Each number is 500 + 50 x the weight over the matrix's rms, rounded and kept within 0 to 999. Layers, rows and columns count from 0. Numbers have three digits each.

# layer 8 MLP up, 768x192, rms 0.153, rows 0-144, columns 0-95
400468517473530550596463419500536465470464482477413567470448508548552533518638536536518500549470521508422492459503531412458552546514460535477558458501519576497498514528485480520497543433594477568574499508496429441577522418511532580484469512438520556487505450472514504567497547474535458509
547469496476446433491467461551495638606650463570628418615484469591524505463554526527610495531494497541472446446453498566516507530428482513475485492489507486565501478491513499546482515448508524475519575473416514554501568492510491575541399407434530511504532431498433443534500514521427487509
523540476414448467533470522618530479528468480434434492521534530474531561476526450428465467456559602585475475465529387528429483507562488448449454461375484537533467548498549467545478459541480496481520411578506471476576515489471461484516524568497458399559449583512451463481450487551575499533
419515616560448513513454481493442617533586459548538514514546511511513438568444505473488489456574459531570471525573618431479454596477444548462452437480538559485518460498521526484527510427544497582490478585509522457603532420543482568482521527485410518556462542399495502446432544499438544571
492414446527360488447502469515484507567655495542483529500430451520509515488499589449586514578545608473438525530459540492544503571420476434542432454585390587538601350489506347523331561501514447507403377547502538510557514507507619538428487518481531552588511567435510575540576531547428472483
453528469416520533502452506459471503545544462497563556511494515528494538430508538523500535588537530479514436493459498467427518484530490553454417441548523502535580526568558506460496468427543449548530588476560574555466505476459392410445501547440499491482474476452392594357598550524560467534
497501567478507533561574535415522529494453461536466399586530595468425567575544461468525527490534482518485447473343492512524493522514528483576551464478377517479524516487528518449449558558496446591483538523526486506556510415512473534505516589511567567541449482426491613574431365472426450529
512487591508393460516468499587469499467493461572554528460461466456518491457521433530460455475564527476462489514473507481478486579410603561521598446537461575453471448495584490540565489411545487524439494507474480544511531564484413560527510535548477503539594526532531462546457531564505467531
513544414473489537581476564496449489377461486509528446430487540515575524546412610547477477523477566558569513526593511530504408559585580456524532498523474541554433518543512525507495583508562611502466463500442543522461520472533528456515515503583510467441522485540447489464491466494554481562
471534491514446488433548490517457494443462476483537449597484503531508483444464522510457594460462527526426484485580473477463508527537466544506463532519498526527473548459567491594524588470443533588530510480444558520481403498554528535487488480462441426549468520446436429533485579536481609421
515474440532495494469468469544454535563311518573567420542488529510512569482485507532567578473460498461498586514486489482515523526539482470503494500563477542523555501581456495567525493466484487555575481598527482508521468545487509472565496488484526419498454497530455537484487464488484559473
528594569503517646554541493463433548546494475515510478487485437530424493534468470495465546460553497483517390514506523518487450517492503568457484426527434456528567509584488534423495536471584447514450575522492626489450545444444568517617526417509475490585422460530472514427470380487503414480
513435414424531482514522588493489502530569490413420563533519485475530459496562500597469519525501540508515500657503487395467538426545484545502498465516518448538496494477536578421436607512452416560539570512465529538496566400429517413499590462493539471404492553459524599514555457533541477518
466520492412433542466458464542498498479525557493615552507386544481508514503463417520454550457509455450529410401578413407484490558526549488449503451538510526443570466448398561517518437527515529373431519504365404508521541527577492430479471623474452468441493527560592648485538418509499479492
595464459485517548491554485477399544526646482486494480519533555549483515511499458510478623492527467475499489574469458441529462509528434459477534498473533505523474435496488446534477405365461446471522484540557602446515479572537462515536523438581439463517464489575552449534463469455513550489
521518525568507464430424532576443565561565482457492591496540519434435429472578550582545513549477520579453490457460500424487680523394408591434477541432493465468569419549411487535527419499529549484530381489496522456455597471549451483442537513481538521501597543564532558531459491442482501435
547476552464536556499475446558346437481464486482353581453519463442478500520499488494534547478456445487465577617498491535465429613523554497448634482413539464522404465550541462589518520549528569503477503484608477539578534383514579585440523649478544459479470455471456467540384480426526517449
531473486441500550405568492517528427491520548553613486478451473572510503466560589545469423406512444475530428465494461389465506445419473552428529438454418521529522444561541505491469440448547531553461541468564489568486571601518480494464598440515568628531494538476527498514457538483452394522
501452527497491523515491455546542543472561535459429530477423468417528502446514557521451484532612547480536537443458558446547425553489464425529515409487460481487570437523513487514516507486507509530526557512437583492573530497520445526456523514474508499469530548375500450490497513612486478571
557440461435460563527545508528510426552631443415585424489610469553580565529469435521546505529440477480581525479524551496448552501436591461502518541558603590514626526510599511485564535565408478439475512544497583490536399548524547469506505500518570517447616444460538467428393555542575374538
559573446439518481579412485502465481544545487524480502499451553506542368518459557552580434518390526499425494545554529546495532473510498572493540483531470497468458570504480547460496444532482550492547499428378443438549466594531457492502536488426461477485483504475439467460520487465462507434
482491467460455451434532435528518450522462510427541549586531556440561450493525501528504456457508566459496494467435461547532520468455469535483571481503480441496497413442560479532487524431560482438475479551553525543583475577462509518484556525465462503410554576496557526450538478407560502509
531535564454536493477452436484468535520546440560453466472490470497490497448510525481489501519408503545466443517530568532554487490520517448460489565505540512457477565501469436521451482441527551497450431485457502490549475469462520473472506524482508538456506503566541497526481479604498488506
518613501453591475466524473478550496521479551482381418557520450516511521417525453604500613544477487558557624430499546463445422552479468579462501408549490427578517546582435457478406487553436456488588514542512438574511491501472551578407496510582470517483555507432436409503460398496548453510
495505464592440479519447456601467505496426482483502502483496564469512533579563502506496485555575526391486546464432541497549534532510455607612463478509542459449531464445482518436508526479462518534533502447470537540537527569453470505548494508414515552410496502406498480553543502500541477526
522508535450563440534475562536472531506498556509520443405515507461490554348500619462443474485418514467552508406540543493491481528493492482496541493467574491480565604461605417500480504561499459555604462461511483551615492459486503560536526569517526530583565507451560450474440490477550489579
511408524487556544643537437527568499567549495471463382550433510415462511502488497501515509551490544507594446402524539517530550440494480484535487475495548570442521571528548498413393506464484552422512480512446535485531426587493488491652556612544609535571436436378466483437552530527596491508
585476472413562565519538522445566555526585481502522454444457431426542559437455531491523507488534463627481537423449488513599506370535502515493487427536549584358452511439533466547449447508444471511483573335476474467508507523482500464505550490522529491443537436455372502525519458482527544485
531609488472500437481462455496518483511503456354523535429490531446575432532451563499608557527513456435520499514465563462372468518510524499484492461437560519494470503452543448478547503546555478441535496551474581475617511546460437567504475517555508537528538474516461509460521445470466498468
557608470447473469500422482568495500498469519496480382370552453482470526498504457473480477493530535507405465465476511451493460521501544499578536530479551414461459599447482488540504518482589431493545495542405447419516523521575462583510501463571561513524456485470534550492439543539497477431
504556462521609487460518563487489524513661443487579562464494481415489534483454423470500445424506458507528566521460496544609566487513500498479459402600506500433488518452516521500508566447501445475484519503521628550481449499436478480482443418472462449492497475385518393412512516372466486552
595476581475507562497536470494590423462527573541609590399474468504427496402532469489554470542391491441551533397467486521514474543550618555492507465472502570498448508497520430539530508436531434517543493506548471413578489503606473508521463458458537533499510570464423520386441488457548458556
484455473490591497501483446582446592545444483525534489427549560491505476425486451495469505503519508530471466515554581381500581489480451460524498540513438499431466509459472473434479498479514423504552500515518529448529592485372500548450590477515543489510452444484481432488519506478458522496
442559498408483530422493523526425555598480587530517513509559406425534559457519483560482481522451485527433527488462576429460482602502548508529489470491473476606459448588433500553531406447602531465454629450491518520520538551460540465466491535417424416488471594570479461516452542426554472559
494558486473592411511477504511507472505499557464504485480432468537491463470490577385459432544494522623584459439440490498427484479567448551487433470536460543479643550466488495506528442440471459542499475561575493535482520394504463504460458492538594577481506472463491441490527446519476530506
532565490474471421493537487449549451507485519610469555526517508588535470506467563462574530514520441430490495429498467527427540473449514539485563575570567470495503496501367433496493515569490439550493550434537478469480453558520496491501557516526515591502516431592506534493393492524539529492
434579506514549524533511486468563524505470494481456518513534516578569478577449473554518561463429502466453521489500508403519458524527527461459518540429456456486552457596440469500445538574465552543475554478527481542485457486490460515542493522571479555477519487570530427527513501417529433417
438490491513448472432536505540473490523398620432542479537625537470512536521514499443495499535488543462510434409549416517462457436527420480500556554407460454487546491546439532542479433478510618529540562556512434536518510522470527438544487438516487483500499526490449535377554551485535492546
525382486449521570628475487478564609446453517432467572523584474531583499457523501412545542461524514520614528490533481500470537410536492496517576518577492435490538501545550527462460452491496541462504524518508595517544502503482592504496488471431484527512542540397511433470483463625495509493
520590554527521397503440581539528454529495468445502460498527585541381538374498531450533541546509505564532562469567514472538436517578520453457510478524584470454516473502502431518543434474494417521486540478474434487471420533495504510481491528538490441470562490420590536469521501526563520548
445482506517372488515435543498438484494506518490473549570543411561507487420485484537482567537577516560519579498523415499395441531522500381475520493507495451545553414472513484495519484517586429533494523474498578461547562487408503476493462417482414416475420480533531448603548584528464492498
497505479441464510487549515517526530483496579561421503483450467492478482505535532580569421521561466527506526461546481447554417507578577509506486386526479611492507594582561506577452468481522533435526468527502457426510534516584425539533475511576634498601544481576417555459433590511388490484
490535493484457496486538534414407467551527471438592471509531476532586541484523496475496539526555479463549463507402555515485459444531540485470548468481524433503572520480486482458503562458522556484450518466469559546485488546542574627547468512473518531450472421515482530522479520443455471433
461510497473479490527533536625493460523533442534514504569372492548575516475497487494516519474475410551424435637496498513542488595498530488451475459476470423477568534535476548435564601534515443457548497473532543384513429535476503426552411495501540503487388420448567483533503509505471518434
495466475493607505510561532445560504558506565606457428568436499507559517511408477540555463557436472483515464489465481488494492557486599485363551420591445549475530466539544577506516557521603486420585534466505480542398466486446471421481531510572617453501463426485492491488471547435496510423
528421443450414533592558530578527536501494539511458511463564503567602511521481591566565490411407524531405534533468503508397437536496466531473585439572449507536475471442533514476466461486475558529434476505478524588557489535514508472478574553497490539443608509527592480406579497479547470605
504452477517476527431501467462445533479422494557407467396440449482531505450453574522471529523486503441467548516566610434507567499537452499399498490493347508506507439485561481500555555430572588470556480550464468445499494629468465514541506590539502473540470414516592544532460474411511453486
509420576540487470563458478443398478542496502555430493492473405524535471431584516480553390566481400391487503488525447486469523586518460510501520474508549505496535546546431496527443578591585536569503385547565519496654478456485441519513548428475542474523553444533484555641516460584492424533
468530511464501411483421519443516504501573529507588514536452520522458442534475465509435517477480502432554521556500468485495562471485511553488530511537420456542493519571488517442429534516617588482514563408451508536531521464517545480439541586431513474522478450481462472567549476502513518529
469562456456507491440451455527518587474458564422502484531420507409504509456458504531477521542486499462494511426443610514632506436515443483450498464488576586503532514586503536563530595539478506511434448502452528526504576551540468444504461487467537539454545394463480607435605376428556523551
549406456441442532446535532461474423515460456473535500486580434557519559561502483470532526421558579462599537496427422475501443405452496472467455541511427583519454450598548569477514543584529447520520486568521487520459469465529478502440529466432513592630473477599437543521500554522380586438
515614563451526524496551442630481524481510550515565409606566419470478529554515574491484508545484547577604534472497444538531401470504495587440431489484472556467616530506473569529461572509441558477515454538475579505471442447533477514550536512423444515430506466496519622486457369471385483447
435553466523514487501464486540480508493492512502451381456473504506491592505473533413528467516428460495465455536448508518498486509489513520397527452441436497575514550488502466422492537510547558428448515570566539486472579550496519513480531427471555466589548556518588425577444456429544426456
437494524434464486473503474524510535493562395436467508597472507444504499538592612548530674598586439606530537485507523561541442528505509548585475381460481484365546576531490495532523390583559530517555486511650488432500477509500486472552484493495487419517372517521581499564525471605484386606
521580503478509492563502462512491486474547506454498447463505472578526415418494506494452464512436465463499412522471395531503568440509495466512560534427561523416442480471402555497482440534512580435527548491510509465533529548544544572501532455484525561486493541547552508485479445589500546602
535447473515607441520468460461527469550538478542555447497516490477506503594514506536490569503500493521476486519422547523472441498516567461560461404593496483523583523436432491521393560403580498574504518467503488532476536530468574418417506469475526504520414469472448587482462526504480541492
463558512516504571420597438588492521502469513461454474561432504532536529586474414567499454473480434565442425468436511444631559443429469510525464391574431475566441528511559498471500533460547516559563416523518517571480464516491486462524518504553432503486533537539422514533524508551438521409
551474529534503529466532457540409477553521497500554480477473457588539474512484539502426517483501477477557448520545439497549486489482517434463526488564465530524550558513576450499458499415515582499505481596468502510538516488523556519476464443515382483526484498435494482494504491471539540520
574444484512455523439418503517387491556413531485545584513475383569532483572553486605449456500488558464507493526464516426382477470443473524497537556522506512486469596517512527460487512439472505467543455466541489448525554525494371445473462482583503388502410529491500471465442477519531519481
520635514543518506427656436480550469512493522560615417426421472528523403628467442449546517597448519352455601555457486530486591575472441377595449422424499458592356407385567529574389460520633519470555458543577531668492467411512520483485436581440486556464487497416597459471521508483569467387
545413473575530552525560429502562501468431442463577529510478460457454607568539499476465525474585453500492462533431488525473500522531551509449511425488494617585490486426486554540475524492420492511479476484448542438484523553537505470570529495517450522484526485543527450496500526569504517539
482400492548526490467462551531476505507555470488434488474490526479441538461504466460441475557438453466527594441485558570509494544474478580484482489496452496473481522656493485467415515491464476537468483531492560496452485554501528442463491574432430442559451473618579367449454500468565451585
428487535409583481531701461540530454481532507507506482456525583579577428427455420479470598589393508476513548427421470402471469484431452570541421521490559561492431472453395442459500534476538515452618534497448440562499525547437476475502554509576662422540525538569432513561506570572450557404
557592504561530516557443519460374514590475552493512538464506457491565424556504564554592513526604547462433528554534502419470511511481498443576533499644496483460521537492517525459473486480443533559472473482471478534573549491471493536409464568490456535541502489470534463545415464571576431409
467527446562558523557502483460461451532530557501501475542504540471496478473511484515526490511457492457541513492568439409454543517451431536478485559533529460482494451515521447551447522472534432475489530577483526472577502467568498567459525497501591498470464491516504494437533498534475459466
568550539502497426460486463375489628541504566548577555474489452484536467505505567464529486509374548533520496502493542475490607559468467498473497493504411580534469519502536372496439532429506550514606460564481518496512484566520417477413519516519455509497540564482491629541530527478454479552
387495343491488518596627470464513527511508511463501544492532488469516528431475489508479432522446487529572509507531482449522462523614531448474501540589483508498449415484502486469499511510479564465440454508493541524488533483457502559480482485469462479511485516505459500499550431535521545484
577577556514467439502442435534524535558413495566562458423510463514481537522551545513609491500524476456469465521598579499560498494431489579538470511531508532549451510549590582492359393438635481533563468473500492546566463450502566465455528522501503595592547547593421493514488426427422457430
465568576446546513578494473632432574477451555476411543504616482546485519522559523492437649477490441443506467433396567578400455481439453394496427523387584564479553524444515516516571466545421468439557577470565592458434435379572481443511533496482433487505502546523608530543587476549507528500
445452528549508507485516503543502507516545485538483482452541523493513509534558547563466593549459362481444439559480528508490505476517454585552464444557370539491486539558444364536479465439406507500463546478490528547499552518462532451484492576437538466534476504479502515573522511450485500465
582497494452572511484487455501441481460513440507514513408501500495513507482493579513456486443523484453426470490570637453537548393464521462593521478417445517572498609493467565524536474479502546515591547493551606484601554402485587525485480550507552441545481549532414525559444461540489432505
440489553483432476502473520561450447512546498494455585484471513463429526616522531487544448559536540457470477486496516378570495446492400515484532544580506502592481519588451551491468437469470507562508465473431460549372482568547472464595443553445487491462472560502525539447532517500533470489
487546473466433457513524481469578537590503509480422485477513654452467539575511565538529607463406517543494462384491546472469469518424482515536473399538440391516620455474493468508484473576512491543517498434516541533488548485521491421478440500481420520462548440484570510521442601644591479528
488522558420517438450511477435540533403489506499554560498434508502508543479396574455457507455573493540463486511480415461579489492518470604471520444648487442532556515541502535447482429525524454523515540490534575512492513522526533587532479506557415558444506404510467494386491484455474527559
538489461592554450521549544489500437487551472487536555546533490468460482532503416509517540483524480528417419443513548520475467461507440380391496500506470534479492498457456544574477414535441554592504537460577482460589383537526417551563618556449519535455464513522472420515495460570520519522
491465526497527508513523496367458578508517538511474500482592492540495619436489532472556441530493473573502455495491512462410508554513533498504467458563545394447425554474542514469491475516588502592453362620476479479520516464480538495566471448462405503526505454566533528544395523519429495493
436534486524428466491541470474530467542523509437557489539533560540474544562478489536413529519589529523546494485501367452457522556478463410446511529445521516478500495493436536461472453535545499509425472537522509534554572491528473514515497523511554445550467486507442548491457513532529449551
475536499513554469488565471499409549428542574539528463504490479484503567543550518478567535576547385497530484495476542546485322462497580497469503496472504488404419522435507537533522490537459507486528490503501560596538533488495449439491446513569509441530593483506437453398503459499500480518
470507502513531516399535483515543468465567516481472438522461552502557516430509564458451518513535459500540494457462607459546481465452495502444513493503482572503506560501528604481469522475507516372468508565556482542494478521554471508413490554395473518482499445471490575448492461410526452538
513557451483512486553506556452439564506449579532519479500512553440528535470450515576558451596533432460446506430538448594519466418530529482455466466491531562516427529442451503544457417596578541495428524505448493523456539463521469524526546508498593451472476575526427471478513460469540429469
566503541480558461455453519514507491492429550492622576457449415567494531565498459467527543571450411473458417514440589520444525536474538501536479576520490552508531444539506522442455459511512459568487507420516543567486430468474517479483496474565368486501456563458462476512477429478502522550
525437491520508539497474592597413520450507444497508568413462461483492515552558540458464432568516544511474472445514480517524408474518539490488451495477491488423495472470475520546537435433505577528546493459460463475586508534485472469452567526447544487609386380546596485472475545477495502526
544510405521495486405524451452503434541547566524486588460470413453481573520401480435551525462538480469560500511536510501490399488587453540473422468549497494419502575528510551437528579460470546536522520559414560529531508550560574449421461426609480443488559590420438481403483374494555483415
499418628476475527520496499413474610504482404442569521417527483518505472491472443472504532527417495447464508527499507472534551497516438591486440505487485505497518469501539554454443521587467449509464459471461562626608578480476459458544413529519520481574504488586527491416462511548455511601
476445512483581405559525443509556485451517557530467576506514562553421533531505550461448617478564468484542492448557383473473496513565468504470537503517560504515576522483525486467439361553536454464477507462476509586497441522527591467554440547519604537526510491556491537433501577575384415497
571575486486566519598423446551488515535550584483407483540428424469505571586517521570492456598578447567509544462557516572433421451599549536520510502503512522403516421582510459568504523491594496460462605336481589525401511395517444503525507515482478419559466619482434499501486528486490478466
470542525370389501472512446534427577571505507523538491545450460549548456461501483559495545500439509452419478488550516415629518604506359541433492569459492566453454427496526506413524547469496498493572464572475509501449559540561433521578425555408592508394539449405558494509563452426589520465
481445399488549530491470569496483470451456451510444424399473497530446518473515457595498546574524488447527514547479527567552529491478492478490393565459431406473517472482532477530481523545460503544521503437465475499452542521444475496426493504464576481515515597540503495550497557411550538448
422517427535391575610445429444546490521483430523515540563464508506497520534613550457489571445481585415482544474462484501566469520502577576471532513541407468368461540490507522487507561545542542522540445476465484516516533469527562515514503524493483461516467441479464431525581488505512522478
522432414489493439410527562526496517470472373453511483548470572540546572538477470649565492536490523507505527422548483516466550557529518523519616426568530509551501467508513576547535514429510540512523550496526428479468447544492447552396492534577463519516494521457447542475524463466428473401
581502316627441437390503424512561427544409422544487486377549583590524458598480522621539520462592448523510423581589432550540573496577474473531409432557409534490435574517522463452529442459522442501529510547370548545655572517463528529561536565423564492471488523434537407525496561555534535469
532495428493525416576526464645403533472453568449471442465569534480530516416465507464562595458441451631569535514311505509470463556548431597579515446502366445563491574578423485426490532391388484491469514454683580497612624590534529441483478555552540415468508569598506490550574597454392390475
456507496536560591422538502530484554503544446557416519560435531399442468515518604464487461460475544534508563498478468423490509529499432521468553538527559534555447606471563442501469586424510466601472498483508538498594480596436456506499560547448493388559515587471444584432465528539482466507
424530541488537544534454473534507510396468504509454517532395445508479566496589437546596569502522533430509459450505502383513549561658525510449515482528488471470408413538451499495548463529492517397491508469527485494549614547418485506409568589521595525525503435547574400582500502493545463496
547487516542515498501519573535421517442584370560488476499521465467554506421505531467485433493517581576570541591451460503480458527517539565435503486457565446507557458459476525491505652515605498462559470535576603521507498489485457526566487437466553523654546510496510461518625514474537465433
398515534432458476461558491415492453519469520432546536430490519520511604443535576459536479455543498471448500545501439475525581494427542580490544521433567538451425464573411618489458459555460469530476571456460502489475489487542415436486599414541465503583459563496525412526455532581483452581
475502523466526600477426568480424499509512466513604448461402523461640571538534539516446462438443440384447520604550521441510611515513514564504481454566431442505497450522452422475501528506452509544569528602403567445505407460433579485506531505459481446593520426535446471601535392415443470582
503514404487514502478570554478451533465436471523502534455401488481490513622505589537532494511450442419481483474446625528486542559458454411561451496488532523463522515476448507580549479505534420567557407436465440451521496506469485544495460463475503582414522447501608496531479455514507599543
555657549418497529467576529548470532460566499456505453528580493456458460470397520592523467448465564355551439507485628485566538387552454569472540454491524622525543538489516477401479514473514590460513431485453488474532501456544568484503425581463386510441481592502561468404553473518513547445
464502524534462531528543486544564419446499455511474405369483620596423462436508510436490476395571464552469456474435492436442508494520468424505466529527500538533540462488348467565472471536484461609509536462413468561480533513512505532504519411489566518541474409460517503571521513513561435505
411559580490620461507494506542476513527479465490467404440526522558498480470454579561604542480531517389523540546502594477448496518456368481441531463507523469422551408552403431582363621518469428414616415456541401517503574481537511631475544550524520579589612444643449446560469516526451445501
457437506433499509454482483423455484444609499462479506445481508501415611501488509484496421571555524503515523459464498530503587403536510403503461354516474515499515477493453496501462582471371547548515551428569562485472480532467583458515493508365554489454444405538451590523455513409499468536
549519446501500515542471460487542380564536498572467497453512525556454584596450554469443488474447467446510560536459505485502515563513540451530471461502472440548523534473446515508471445577595499441482520500509504487483502448525506542501467459611555506570509441478525574421544514505456376530
517476417475441580467469496445536537458490442451545530463407559448507441442513505507570519547454464556531468456385479577561533484546436552439555460550516461580467512530502513438467514416499501490477473595466455513631531491543495528485455526570552539520490560468469499508479580439516488464
546561514494475510566454465491462529514582556508432474572472442438526510450550426469536520432504506577456519542440559455508501497541409527520498478438463478478379518530527506535421548514513517440435421558574520471518497588542459581555470537516554496423525462442446549472440499557511499520
447527519455517490531520564559483505429514449503516535485526401528504525459533432424627533465485508434518498507551474522409469535492420538535500495470555477510453507503566429534478415432525473507465527492435448410431473556496485517472510449456600509542514467489468569608576394493538493461
549470510487448500541444543498576515537618544509448473460606589569541501412439419461539627608490520529597423528501412447489512421593466564399578484548512446470552521596600551546488509461519568573545374512457538607498503460446481358516451552516572555483483497428483497496486445645480529425
509556527529459451484504497465471606467456472475515495482452436515458613501530497521404425563517577439458497518560587423426518401443511552496423482472499526448516465499670439528531465423408567488534501482572516614507590557507458572462479485497472543486569512430486415503542427430573391486
398487511527507525580360590497500470483413490491595635488600532518439436578518498483567468375511536532572457487467548393416476444519400526479471412465551521496486559465497496474528573449520578498568435466593544414629552542539484555524370451439526515511514563478531522538417472556453578472
565554493547522581440500448526394510509419577534479457492485531520511476330559581505499525524569548472499521515408557530470514427510514530487540506481420481606425451476502514408525515602513451475491495496442471527477523424497436391478486465421565479489485454511471528537518462393468523463
475485458532522468480500507392444526521537527436517483567481517522551510494587529517500486493549561509612374590608521574558433518557558479573475548418515458478609546531494502543513518539516509591527508502583545457556456464518512518494563521420474507475441455430478406529476423527493455545
483463569495498474539416535561496493493548573640523525445439518461551573448562474548568458505496408519554546517446518437472583513496524548513518480560517479469505464479458440533417529487546542642470480438575503581455485486590487509524450501501552447560529523614518377511480536486510551487
499446558498497522510562427478492480445367507581436520398442390528489532532488509452557502429504613416437508634439676529469586443457455492518466440590531486554478487470613440566413500561515462546502493479476549498626481491518538526565556542470501511622442422398433333513657457429571549443
505486431435453559520465440486453462559536472592540393522483512505471585466466568524529535551463481549484531533507527437497492473443589409465562496515605481540416518498538584465531561461469534539530523574476521460508429482511519491500503568550566483505468538473431526474559452457490306508
513594521464407477494470535454413443596499561477443522467515544528436525575430604617491574516491524482541483553460521536481467453559503573428585474482455486505404548518458388473430394596495485468454504571535505495479498501479486582411448524574532489447580397502483482598407617542437509461
453488419442545577466477431542496538486514371493521439519498446412426586491503483537617490503419504436427537467444621493536540469503540484503482508394444364450393446605494540496567579559529437387549518538448457532548562532437402574622376523507549537506539508529418482509489515484474421450
535504530454519472482528516423487512443523520511441524487448482437565416613515469591459511516493462540575437403483544539522529403424455489404442524554463601553497525444527498539570555497465555480457532527508569486453490508479575530513511541472593483490571542517556487378465476492479475511
414509543520548477555478563522488525506486460422566522492583516574431493550615597498542493413510506512414435520470556468496508600498468616530488450489563499601477497547540536488514477466463509515518554462412466508466448470481579588593400562356531610488409489409555574485581539503487461481
521457494549436468545470509556528471538482426473591547528569513376453430428465511446472524477516554478560413481482493497503501476564492527479528596535511512464537525455367538594501443604549528537531524479535476513537564569463468523502505472439453446489427560444553536513412437536554459461
581530456479388430487495485593441535460494562528462452394480425519540523478468525397553516531492634504417585473421566477616477362457400553399501471601494519531541450530481493553453490526468549565412616463476529537496508474525522524499516607494421420585543460492545596420481504432475513593
497483463550539476500470449466526475465520501422450561500489617433534496505503513481487465514425492589534579468499466515470460400445440504488483393468415520546540526515592490420490446502558511574445535529519506517481613471531546497548481493488531484496519506498469459489467590541540455498
413408546539532577486504473421564504467550492525506477454410398581592486601479468498556464503518420554439415498508584403459516516508425528493562365486544504430492406613579521543528524513596548530499382569549484465464527569509479516557477546472568445518504407560476485450505539471432557512
510527491504487407516473614519472496554446568521498495491417472508475513517474434526422493480476553494510618437525452521555570506463564416454541534513545439501532487474468520517510463508511549433483454416489476594513484601385526520494439524511447504391458489486482400551552508600469495459
491474519542570508488517513494496478431517544517542625510490509527514569495535472436552400483429460498568537528496545545458570481556450428523530450491513591472524462522502441506458479573487496443551465564565508385488448572565452503557544509424573437519647519533546436439481447511447392591
539595414459431503442666506565417528464497503586508576520556418519424462501495596422455471541463532498453520433483493537548571415558449539482563592467496527513542456438453551478516575395500575452501522478456530590518438528445492554492515497505517491507484506529533461583475499493550492427
463562573530515456576550357433501450518506525585511438643491422399448518599503505449498489498453427437552490501614565556501566527535533455537476509519559550584529560535540571452518541544551431451513480500495547428628540422471470478524446471477564457556488537484466463556485499516446467473
459560553499541504522508453518484485497472529615600569562475535475568509555488534558553637387490426465478555492484455535454447438566526394548493515556457523414519492540527536589506515436478628558467448540476529414462480586504493708527563435445482369516488440525516583519461520533491535544
489516517558520502466584555494521457456486428465496577459406489546533510481562469512496457437487545517525506511456488423511486517546570545449426458553524551455477479443475525609562523455476493604494535547480537491487472478460430513523545547507455555473399485502558496548474533446470481481
415466594442476527508427529447435529461544517486447502451547454491493510471486458558561505599508455489483582496516485412401573521516508487510479448543487535551492489469526478511429389446459522454433472504586407576548465460467526549460588521493466459564478504539542461631552545514433431429
492530513423603461505503543469473441393503544528451460468540419495448560460440509497461595519436579511420592365436505585430477476438441516509534613572464556485514557442466501551480521558411544467503570576565505566566566499485483528553457543482457390549568421470584500448431419509519528449
493431446559475520575645525484452495529437452494558479481442536488576536518459553442433537491568433489509456500450514465561531517559460558436562471501575491538514567579471527420562508430538464489493430509590575518587488486443494472526516473439515493541509446386441485411429531519455518538
535433619559555516545473492506552486502427596602512550408443545496474480547494491503471519449422581391557508503399549504482472571536566446393492436429556456540466468470510459508484445563596624469494468508507570502553470549464465511469461521563507536533443516409543476549507527521442475553
471476483495516521477509475556430495533526473481524528421515493480503539501484447495510414556433454553433470577490464487576474441484476441451565444440480543508473464500483503457491495487437515528441522507520520493458565548440484471490509470507537534541546581502525570492457584483561526473
481503503474564436409560548523459495523473469464456567498504470520466410545427550444447514518531471603506366512466519532490486567453499468482556481512498548573471478532529501439511527542649427490532451551538504537476523508481564569506474532574377459564483461458579584517507499573447408417
497604462551434458427484520513501484440532477471547470524460527565422523573501549446420495445533395451453510542430454499524583504562452427473535434526513482531441634510542516500544427456453550543479526496452539551538523438474473503557436551456568553546539488554478453489469569492517527473
464522543507497383455441464539469560507516529504571435445444467464548520474478507532476504497610516529582486536469466467481485476552493453529457507480464505473543515483471544449443506510498514476508454597487508401483486521559483439482514552516490476574509397539422561542455493421571545442
567493584431483571499601572511421493436461426437557524531600461467568444434547547551446505390513455467648537435477465470489547441599523548501526549502475523506487618480542434521442565502552560593578446512503505490501613580456474483505568557461413453581530607545587542549462467430499477529
445534432530606568579466501552465497504566543530509507502594441460509557550561522475517552480453479490555555485569480479543568503473505475516478580470440496519516613571462456525614455404438512651506635488432537539516544483467507462484505553501535413544507505561569521484535565474495421576
515527474544522462484599561466396518411531488653405461484494453561491459518563548462472501483531491550505434503497527515479451396412522536544486489570550498535491500419476480528476436436454537397435487607470511560430499489461422594531552526398450544486521574596560428468550475512513478503
576546425511470511431451453454528491539588510550549553508487360516550518485561486459541572618552579468560433412498536404490467474494498580548456488513456505592487490380487431528438506515547559437529495546538436578506487483507537570416547469507522572463495590534484516388466576594384415490
453449532532427462456368548468497531463484575488511376560494545527508530506529498478513502559534528531519501467597533337391519442465495526481532512407523516451470442466381532537533451559565495490579500596380472492424521485460431501594489579434517434577331572543484476513471524445455497522
500538559522558437501495426472463535490483538548529545555369406541445445509539477551498453507428550504508487507493587411493427562495412535520497459559435459574447480535498587512493656531507528414462535499523475504496536441466565484548610542524519584540480504531540518367445401596476442557
457505466470491634572456581465519483512474490511578450504490503427457513480448445381604484448530462466441421575365532522494545541577502566494540550561556592511510496485508439492543462519516571525461566504411521479483474490489472542473497514467584449449487474450453493485442511473439416609
513473508455555490453490566554515543453550423507504454468503500510438559471473473545400497444502512427482549360519597502496538442558522542492566602518508574543519614372455400497581482326460477585532490527459487457523539513509545499497588479507513495453505572458477465388492512675548406434
411595480476471625516534429640516491439550469435479522620501557568467530507550553464425549442496632479448457523558420344588371562501429500457400476625534515524443465537458558455546398454520533382451526479497476584441511404450623569639530480457669489481469461534589376496474434410468448551